Weights of a small GPT-style language model, trained from scratch on English Wikipedia: learned positions.
Each number is 500 + 25 x the weight over its row's rms, rounded and kept within 0 to 999. Layers, rows and columns count from 0. Numbers have three digits each. The size before them is the row's rms in percent of the matrix's.

# up: layer 2 MLP up, 640x160, rms 0.142, rows 274-290, columns 0-79
# down: layer 2 MLP down (transposed), 640x160, rms 0.118, rows 274-289, columns 0-79
up274 099:516476502547442479496499539501506475504495465471489557499465505474489518541497473555504489501483492551522493511523471487480515451500473509519493500443545514455506492513529490501513540505470474491506540515514471533559452423513473489473511535
down274 102:515481486451518485535491456504485526531508492486520471526496451477507471463496538495484476516496507450533520441477486486523510492483554491488467497513485501477486515508520484504517514536511487539498489453520483502522466479504499551522476483
up275 103:523488496466445484493473536501442439488462528513494515511509490529518489486443470505475518516485473499539489492514512512529486489498484533500505474523525534475444508513464489525525490522469506498522524480511512529504490472516488467523537468
down275 105:503491506470529493513502512519520526504505511504519467471527465450510518498506465469495500486491497471492456489479473547466512497511478480486516494558482494538538501496524546479546469516527519582513549489525476484475452494521529522514509549
up276 117:484497481535485517524491471543468465507533488490480537524496481481564479452489474492475493489488513507530498519527482487513474453477475526511478492549459527497520473486523475481490550458501534494518496537485478523520444471511482536482502493
down276 111:533515515504527494515471456512484536514533500484503483512547501465493444513504476500465523528469492545526492489485478456489536493478544487495457446516509460514458519484502536514487524523506483582487514484526446524516459503477539500495458460
up277 113:490498478522462528491506505516491487489526462487459527529468463474545513493453485506487491530497490534500528496502471464504504501517463500472505506451502519467477464480495458478525490534514521474517519534476500539487455480515468473519540485
down277 108:496499531520463505479510459519497522495501529529478505503499495491513434461500527477475499482548525560529530479491485482507490453491489492485453508486510454439510496485496493484499487492473493494531522477508518486538465471459513501461509476
up278 099:524435479497482495502501497548505496493467523487527535555500512477507520447457474506560515511474501513513503506501504522436498547524481497507503492477474528504554450509489505490489512489502516481538500516514465493562468460453514515475554525
down278 097:491487509512515537517507533550523500492520514520508509508455565467508475459511506490501484511487464515504539517492485524448542514554502488501527492492488537515465513468501474519555540505495457504504497475533493503519470508490477480492534527
up279 119:523449496539496466537511489531483486510491513518483516507545463512478545480518475520509484495498487498478520473545467495517460549514498484490510539449437529530464487502516492472482499534511533487513442495498501492508479490502504449518471517
down279 124:489448522511497484509505525486477526472428514512520554509540496431481481463475504471496458520530444467501496520481508488469483541509489473527480537487522536506475486486532521472501492486502555491482529457490519480504546454495448475522491567
up280 101:514459491471497510484527477501494492457541459524478525502513542515537495514495488499481510514533496489520497484514497521509465473505481502561478514507526513459485484502482510465492552468485464490517488479452446550520506534513502577478560538
down280 106:476540485498486490487533502521522532506472481531507485486514455445497479492515536470484508534511514453488491502521491490550467492520491489468492485479503518507536504538510501513531477469471538510517514477503521456497553543505567508500480465
up281 108:520501479458487522497517531493509545464523533484495488500463497467504513528493486452507517486504489510467536535522511498529520536514519475544532528458466513433510449541518520461492469512539474486545487523480484506504476489484483526502493503
down281 108:502497513535507511501511501505491538477475509485459468461477511514505481489497536497500442479528459496507470565475495487439531512455533538471525504495507521482495505496492463503498487524476492475501493464525518524480537536483477481515491497
up282 099:517521494499512545530507480488504511481484485507501521503474475487507547542488476496505470483492495506511483471489462538446432452470480493505506493521525536488472495504477478471471543505529527489517539495503526532506509504516473489508511479
down282 108:492502482512510463466479520510465481524471513501494517498534529481484456524505492489468487501500453471470508559495518499528502457485541497506530527505481518492528474561478473529527469526503488505471507508543481454515513515536559493480513535
up283 100:518473497497538484512497499515513502526514517579485480487459521554521474472505467494559514485458508488493532484494470513456454546508462499503486506468492535506493513493473498495499502505513549489560459503488496483541519492532470511494486521
down283 107:456511491487478497473533525478548478461485553509472512497503506443483477496476528463494527471500489517500529500481477473478456476510464514549509500464475524484508525530536495493481495500539526456513499498550489477501478432498477525494506479
up284 111:497451496457497526493476488502462481528504494492461516510497482445510542498450497510492529527482457548546509518512510488461490485481449504531506508518520508510521512480495463493500506487511476472519532535527512496519460464479463522480482479
down284 108:518524524469504497478498477469473508501571491500504486464524510487521473519500501527485506463487490557450455467545475488500510513461479491478491457554532465546487513507538529506527532487514496545535505498533478518491502532492532507504484441
up285 121:500501500490513514518487467541519504518514517509456551501480519494489517460482474494467510510465509508480515493482446472506496488504514504548463520483473511509543496439532446455477543483483561459544462518504492494530492508520471519473526515
down285 120:499484531508491580477481480517554484519503468480531477496514534504542527534523468495493481462515472477497466489491499492481478476517497525485496501505487527485503535433528489520503480489516496504515475515556529505456505497468503488440514525
up286 110:503482495506475481489497497516502498455457544519563510493485487519540530504466516472494522489475509488479493486505509546507488476488490481484546489493473517432501508510495535497508498526535497473511519492503505507488515474465481502491513432
down286 088:506501508485493501461500520503500528487531494507515470495466495527538525517516508516487512492479515490571446491515520524478481461520503477498480480534453458469523510514515517520537458526495489496482460485518527496516531465462501505522454529
up287 076:449506487515488528498509513514452479483501475522477492534495503499478534457486503505505525504492463557477539523547494480510493480557529478531486536495486533450515494502534510490471499467497485453540487534508539514527474464483486540444525533
down287 074:487499487505493532488508502507463504444511488498522529527478537516512523478463453551504494482519449545488522505524485490503526473543500521500506492501514586462522468503499495483481513462498513410485516500511524549531505484487464524465502509
up288 116:526452481493481483525514490537466489521509471554488532506464475531547508519511512492497517549510480507517490477563455508510462483511475482514476485492490531506543520500524487464512520504511478488538511524460511503536488493535495479524472467
down288 124:496527528484503531517476479493488480465482524468505492490492431506505558471487531512487522502531525478520505512511489535528518461453482519522465486488498491484434510482519526523524522532495422537512513530527477513491545495506511513514496484
up289 107:532474495542537486506486519468486476490485522437516536546504477485488529506519508541504520500505508519498478498536523514541488501538492500492543490489489524461498437545529491504463483522525519472484516499494509501516460450490516491489513510
down289 114:551467478496521459491501528452460487501474479480471490472520533487477445500525507484486514537485476499504510520510489487498530492485495480479532496490570496494451516493529494546524499574512503488508485501513502475459480514513501484510468505
up290 101:577495509528513516523520489519512525464541470470493516500461455483489520527442509495498460476502512504480519498505522526509499513546509478490527508473491513451514453502489448487428516471534498465492523502475521504517483509499542496515460482